config.yaml
n_layer: 11
d_model: 576
n_head: 7
n_kv_head: 7
head_dim: 64
d_mlp: 1536
vocab_size: 8192
activation: "geglu"
norm: "layernorm"
norm_place: "pre"
norm_eps: 1e-06
positions: "rope"
rope_base: 841000.0
rope_fraction: 1.0
qk_norm: false
attn_scale: 0.125
bias: "none"
tie_embeddings: true
parallel_block: false
extras: ["shifted keys", "hashed n-gram embeddings", "an embedding shortcut", "learned residual scales", "weighted sums over earlier layers", "capped logits"]
init: "normal"
init_std_qkv: 0.0242
init_std_o: 0.00515
init_std_up: 0.0242
init_std_down: 0.00515
init_out_by_depth: true
init_mimetic: 0.7
optimizer: "adamw"
lr: 0.000681
beta1: 0.9
beta2: 0.95
weight_decay: 0.0
lr_head: 0.00763
grad_clip: 2.0
warmup_steps: 517
schedule: "cos"
final_lr_fraction: 0.03
batch_tokens: [65536, 131072, 262144]
seq_len: 384
doc_mask: true
train_tokens: 799200000
steps: 6223
dataset: "wikipedia_en"
Each number is 500 + 50 x the weight over its row's rms, rounded and kept within 0 to 999. Layers, rows and columns count from 0. Numbers have three digits each. The size before them is the row's rms in percent of the matrix's.

# layer 6 MLP down, 576x1536, rms 0.045, rows 100-291, columns 512-543
091:531507447585457428543467468485494540529510459576524438510459428490385540479468542451488558458516
092:481564471418521488463536492458530550536547523512516409486448486478550461532427487466473433530552
102:542477514430501451480447591442442545466457493482394456556547478513543443436374444444579514482464
097:446491460518591479500504445422537466584509554431531470409430504540573407488481465620519458611468
103:448459504455536561477590617509538596463498514512560483496487437533512390525560458554512496520501
096:480470508549538528447484448506422507473506535438572550539523481488554558532569522523446507418484
098:532413488506525503500484425517480579456533618512492615653490478468372530422443561501540462466434
103:487568439483569423547579530484391529475458587494546520495498493540447520550415456462460456467493
096:363560410533457544412549440474374465508417552384405496471473467456444576478463519545468507554514
101:495520529585488461431568518505553475531528490520485519485491457504552490447642457437487479403575
100:444435635506494471458405499531543500488491496454509476534475461588529411494489554504437457472545
099:595504339461464506489568558506486545510485522469548479511419493519537565479448480599515497504431
097:596446572430487493494453621568516505487411555521518445495511415567539538498448477516449646416543
097:518566458559459574460593549457570496476502489423511474490488498463401538525463457585595534485609
095:456490528542574507498474559494501483451501463556493354495463550370458510436504514631466455467481
099:546439485512507489529477472508559466578547388460417487427591408472506542611526536488526541483563
102:542549531561511509555534540455472563521509508551514458512521498538519477468457437569488520527478
103:506485487422607516540527468510455522446581529500538556469440483473544482598523535521544513496484
097:502510469458454522447445455551541361568485537492558618484430497548496506556558565586630512454535
096:552556449473504434545504531448605437406538562529474542470404535511485482488548554505522415481483
098:515435481507478509485386537453483546520518465436463478537541532492528569522526582462527544433525
104:430490519420473477536487457420457451576494546505487474451514524522546450506436541489545468477521
097:580540388449473437553569526517491473427376509588581565455544489421532445476512520466561577506488
097:556487432469467452545471546467488429458488446443568480532531562499547544469529432502484544447411
094:420475526530558511606525444454471527541397557541524543448510526416544461558543582533473433512455
102:538427542534497583501453528508576411479555551528570506529539529495472572436456530495461501419481
100:417525495515429587515469570520447477497499468483487507492528428607492528489530465526481513528459
096:456478544472498428462442455460534454474570444432361427514402550455470480447587515548470399506558
095:378482512521483477497419407472451584581525406559510403530421549456491431470392449528529472500455
100:446427499517460461500473509456528425495501510558529526439434554487478549561470531516498522568487
097:418486428509466552545570467550504520583482577411539459478500466539518491494528577450298517501566
098:547440497542572582465527410494501486408422477463489408481518463493462445435560485484425497474445
098:468512455477414567516548501494456500454431476494481441540576486577465518483496494528521568513457
105:478511564602511459508410562534520452510504595450359589514458514490491559431466515512499568488618
102:447567524501541479561509446472462443587437530559597510467556552545470509469497515524582506572429
095:538520542479489511487484465466537482451499503486534484430453459441512536473494548521484468519478
097:462505555460564532498479545442563548505488439515524562563431444485456540452515524468528582520468
100:509542476582529383495495573425460488508476474457454521451487607464487630576499532474488466497536
098:528495519563541593532626485484452541627534460438496501529472558546532454595510469462495553420383
097:494439419472517464444489521551558445398525506537417615508483473503500521551481488607488464605517
093:532539491532469494402521500512512432508509550492550518486486459503448379489484584568563480477495
099:416499509483440473468498554451508561489548513533441493515468449498543442476537501528541547453397
100:425537483475516511516460550453411453504463516541449485427451544559456613488470461417469503485506
095:517555590450466454522488529519507543489503444528562508492472526588504579536531527430517469454585
096:459502486456491433534483452542508438527558496516405536549528485494586535446503511488543491488573
094:561512536407458511524599599503508425470492417493509464512473489577476498485558589451487500427571
100:427539432451362503527484532485508532561519498593557581510451473497483430528575565506517492458492
094:512468468552555518557493541436569472541526467509379529465343543523453537540490547445469480446475
100:463529528588391467546470535520422472467472519560530421500515476506468366610419383448502551503465
102:474445534486472498437487424580459531468536566541464476521613547566459530519495459536444399557522
092:550533509496536602560438557492536592520431585423479430448501475510476519530568497558544482523571
102:554482533452535514517481554428465511597548401468482493492524491462361473503570475547511432457516
092:529421494366557430606486526495572528478529379420447473472614506498495480494556502462493500502601
098:478508438580449456499519476487535543473502386429517589517468502450573556499522468549547564477542
105:523504477452489487494499495479474418498507422535490475483549526463435459491532570552527478429559
113:505487562512465502571466485515476536467528451487532451540573497490532451524662531458529521469507
103:443570456539493462484504553512508613486507584612497479574529544493498513462533489520455462589521
101:531494458511485507489526486414510532460515433478418482525571562515455386540462452513474599400440
100:484458440502491491526448521438502538515476515536538473560514526542476452464516424491526526602468
095:381456523496506440424471499442549507536524484490472456522453602442530566435462462424430470528596
101:529431423509582543458515548455513499601421504513464512626554548550537520474464542477476542500514
101:479435532516523401494447454462415560550532480395546497506447550513484502550422484513471503405415
097:487492428436484504494515432472591508489389520495462449530504541512515525556507492545432549470527
100:475545514493537472467571483519466532416484442517516491581408514509465514523511482517438520558559
103:486433519529544499478496569529462568508469469589539408429536560472547564466508573457634477574553
098:521508550526444449432470526517457519649529538458379504487503498471569470517534529594514539549495
099:465418516415513499584533492496525539524383525530554454561475539449449416513513476532522485548459
099:422499501600527495489446498579456453493574622456558489599489475446444459483452478569471480549451
098:485462369560422523458550450535477506518400463529435469493522538496455580528416463510410627539424
106:556604513533485516458407541428553518571438524508434497536557463563537498432417527505536518461438
096:583526412387512444504518479511558506509589429560458429557538476540502428515494486451517414576555
096:510420511464545422505456476495486575477556548509514464405440401526442473438479476519426452493493
098:482489473495503439449591438594508497531549476494503523580591562550449439533522454543551500561604
100:557509462493511467446499493493516562665470503526424502442490530490494516518445444497546491541442
097:470465358527472417478486494521575538400574439586581577483443447481487480466408481415462486521513
096:528513486508556572493592419488498514522525531546533420486456452555523465479468562584513412446591
104:533460460519411502427474536492412484493490488504531486553437479453566511457499545480507455606471
099:451439551548527510486495537484395533525512522519470553552597529490414550401509520542481449590500
096:487478457481544593536446516517566616566529462502596523519438438532467520466550530618501481500497
105:410438540537422462481541473473596547476432596570489462486498509506479431525555518505492424523566
099:493507461498492544548429571544588454525580608405470612506446476598507412468518486478467516493424
102:507478597556548582473535538548451522421511469349423486512531480480581582460535502495516546496479
098:456524450518491484482463520489517403524454541536498518425475511451383524464461559485533473507452
096:525535449542425515564405428528520482616495449465501522521483509471553526524435551409516535478565
104:632529434434473466568535578476618470470546516495348474521565469600551464542453443543533426493495
096:525571438560494521471456548549564543541540346575579490410513532469530470513498510496437533481547
103:544504494507496498510501521463464478536462496544535568545480528453493508624470399522465465481460
095:414512429481586449517494514462506439541564482529488585542464510452489427497507416527490504518482
095:506543525548586473465619461587480592507515454525536454471513444463510383435491539491494493494550
103:500440528546572497489549611519551579521485600474436480591485530421446461459560460606459539465430
098:431510546392531552550541485464553510595485528491627467474447489539543519539478538428468544449611
097:477520497509490480413493474473477520529446522413510485530446493456529541395529433573486488542434
099:585529503491455422417420475482532559481472487485492390544486424486470528479515489465479555511553
102:516499504483452588528428448522538515499553397442510480520527457416483447576469522565473463448609
098:508435512473510477458521516517508579429568512490447384583526462543487511443415464475515554586448
097:513476427526405551562527486470518504545515509555446487519444521482494533477460416479444539505506
103:561565487472550536432547507442561505467478511517498430461581529520467551534412483476588531567499
098:482512535489498548554465502572503517478471484492449511511501464438456441485525549488537544464492
098:528562537519539488435474469481564472416403466438553607494470436507557460461481470452496474472522
101:529458471538499502431454468456528507450486490494525406553540425469467566508405465530514481516504
092:561521501503475485431438472510511487554435567529437496464466502479485526501526580531561524497544
093:498469482470568402550349397567587462461520424439507493502473513450516407502521477553515514518516
100:498527466444413463516526552510492538492488509423416579501570491515479645532562498522496508403443
098:421421531456436490472578425577485495505484347581548526471540434461536415484560407468482421525562
094:590530356545588491484577524507450455424506543498572430528513534442541500477522446564511494570516
100:415507398413479417511479513554596588448445359481470543535466434580543553561579581479415502441483
101:533446467516388478507465486492540512464477530558580519542535437485546544590484545491552487565502
096:498443545462576475411500513491576491495483569456511497495383556528504445485468535409569484528575
106:523466518570583514498475527481466450586537488516486523469471569541453434525597560433557475488442
097:542457563600575455460454482471470520558539481478511521506483429548550430500479411538479414490427
094:503599586506498456618511408475509510539547462522566530446484468501549554427425520550526423411553
095:536501459525456582538469532615433424483575495417527550442556518457454473430560512550534496534502
099:402550587542552545502482502433416375478460511548487424432562506543472505503534505465422501546568
100:480440478473486460543532563561477537583516451475533614534446513512584468433495515507477525518593
100:585571450481530554509472418361502560447517443426586468516481545488591476569547548452534562432385
095:504496545585502483548540571389567548497513528446398478483558568426466616519480466615488403512490
094:508476549477458532521430528494455437428526458521526537506482565511508535502553486558461501445461
099:528498504481498434613388369423484546458581444553560509493480438463489556554498493505511603472415
099:538400517544483518545517580457367538536473538587544522441502534448464531454494591547533577495535
100:489558494546476516550507552519484545478495497460427447503472469491547473507562527439603578536455
098:425579479489588556554496508465396534465552486582506482490539517539567505496582579527422438479457
095:471582539496538455490503490546519460572509530426545537442472444444513554518489454598497426532556
099:520509468411495450447527528506411481491494550469528480453505457586532382548522528462494459561465
097:477456510412538493490469464460546466518531484488499521577483427552460492539473526516560465490553
099:520611483456503570513550540565450512609516488521552424484502422469488468453499481515503461504489
108:531493495599487450487463387463531558491445472509556595422521470524533527470381507484504533559542
099:485469445516516422463512525420473467453458484511562534455530481523465456520524527478520486546504
102:484516534353442536517616587446483548499448501557481522483550501542450596511545499500561481428513
096:558463524508549467470498535490556485525549556475477525499482507490474484555475516564504475455514
102:489488561452448480481389517584469484557445473503543492460499508575490610550454575516492491357644
092:479491554442558471461499453503532438505431506533500498591460513499455568420529457517541573445477
095:468584569527483522523456541476426488519550509477514553516561510516575503529516444441503467593497
100:480485540433548599405554448512451473563623515602584491451494599443502524473499545527501375487599
096:505496465533527609485495509466453532508590486405502515482460500453524580512533532538441503519469
096:557454463619503510456518443550637519491578533564435447467536574533472462547505519554489528471482
099:510533491470558395567476500552524567468387430598485512460537457411533495489529516513553485502498
100:415525510533564558478402507527550571493451489376477478540512499440455473487464419484537523432459
096:525482546434541530492527532558425605511523502486484481429485527571664485488503545550551476462544
102:490444539513525459524488538464480506677513536548502502584403566543510459503466477515511489572519
103:520534438444509514519525527618392553466351502642505541538487412420435539513401412527487531523508
098:470468486465496467482484467472577410520468465474567542575439634502495592470460503461480479444498
095:473589578580496521532440519453524571539441552524491603477477477558498487515423451492514418537493
103:466527602578481422552594412531540506589473531488566582482473540533429552492539485543451539506526
099:563495484445482618580485450477534505461550452549580493518445586481489490534456544437433480508461
099:561449487465480453559517510581508381518439553526482476518626474452453444487409476472478512546575
097:511526502473553522564406472555431546587521482628543412580428495393584501574475540464532520419395
101:478441478555592527478526431595488482446454437446626376485571485443487517472485483398522539542494
097:574352539447364470489451516525488500427486425558525447447489489496459383507474506542532445461502
097:492466412557530479483562556514561645531507518526425470537508517437538515434556523443553591525535
098:467460590520481468609434537423467521510431541472522612543525427514508605570464621585483520427494
096:449593492586519389505456485513408485540511502515438444497422436530500471475568563506507471434520
098:586417502510468428518455500550509442441459567572462485453634473515519372559471469528536500534505
097:486477524530467597512529458509504547500448461437471467542594528595520498425520466476496597465521
094:511437472464457457478453484456548465531522458489430444423423439438565453455463462506460495575547
099:467486469477476503505517411587508482471532506359525407478499446528471373500496588464494428552479
096:580451473572505427492446546464555461416439446439521492463524414461441452477478542423477541560435
096:511533523499469489501597515490443450600503559508501472491566478494463564560554553438486538434495
101:379554541523543440511570516465602506496521449500435543402525478504459527478632592565446522528516
098:486486494563485495450614478480516568515594597517528554586427491525521530397539396500569492582425
102:511492482496596615568539466475569430403530539500470498460498532460510511509475502472554497537515
103:480395503554530524594528530430509437572505441499593529504471463517519542454576543475483480425344
095:547474430500579504520552566539493539450496564517524448495453424570562452536476529435540610529458
100:460544561528478469534426441480525508508494429435490527499468440440603484457458444600471448520513
098:576613563547500525484454609552461520586511516510532434404534468534533534470535528444538603496518
097:318461526501419457409456452464563471434493515556442469579524488540509455495425545475481398511529
105:552504536486439514452494508445555367484516446439448450477386553451466555397493464608463523530445
104:577523525472439509539484541473497548463523548495505445416425586446444518494504453417556468523444
101:478542461450615542590445506514532506616456471470500481408485459475424521550504496514498480402520
105:494481418464478598546522492555540527512521510607507556483546423465575443450449502478576496500449
095:536535471554589444504451536517472403464436485534515590547514551414388510528515534515456554474444
096:467493498494429483508504529422487508546467474509525482517453465461485482509495531550511522560512
096:538478430477551517503449467573438518500550537502560475492398588521539510515501522561518487519501
090:511421549528514482448538551593493565460496529516471541420461458461484526475488549516487467471528
103:547504431480508561433492535549454507546415422443558500459436458454565492426556516468592543579467
094:482566554425419452454546525355416476481572458635506471531532479516603496521488450503482569546475
100:469571443473511579442390590454429468565521513437556572551494514514533480400523500510437546493502
096:502472519539560519535494533527543495472520471541547482530532468455435464499580408481560570432505
103:571499569567429549460474519423525461484419509509501557585454543496441460446470507463447481472486
108:579483551551571484514540488556395469477440446444484538464505483445516438491474607590484469524410
100:525454531503583432446495528552464571567494410547516552525468478562506509509483458386407472479546
100:459626484523576513511485493539508574510476417461463465540455450493563446448441489504528545576545
100:429615582487590499513464565440466510479578526567446573501502572523519541453444520500527504401551
096:596416521502574526487449501419546454468496464471567468562595499471591529558526518385481549495463
097:413496468482486491494497472484421498523411485513499481471453514460532474466551411510543557503529
100:405459562455536471521594569496468441541548528512496507398481362526525445472458353478581551477504
102:566494556593490493518618487451605543481523492443547472483516471503452550555456583549551522517504
108:516472504495475544460515475468412504523496464463441448497508454450478452446524481498494472588586
104:461412570515519559567490498571501505491560439515463565491448425393442580417497473511470519514498
099:456538539488574535528535443490470432551469535438386583361469494506516522529509505389560566495458
096:492472555570542462472491557575525458526553567481501602462481491440435596577547451499439482473527
098:458499471460460504490535503472515515511494432521460497469486347503429498529483388559555453581471
098:508493500525405482499473487520307543472539586483486449496476404487475511498524514575529484490474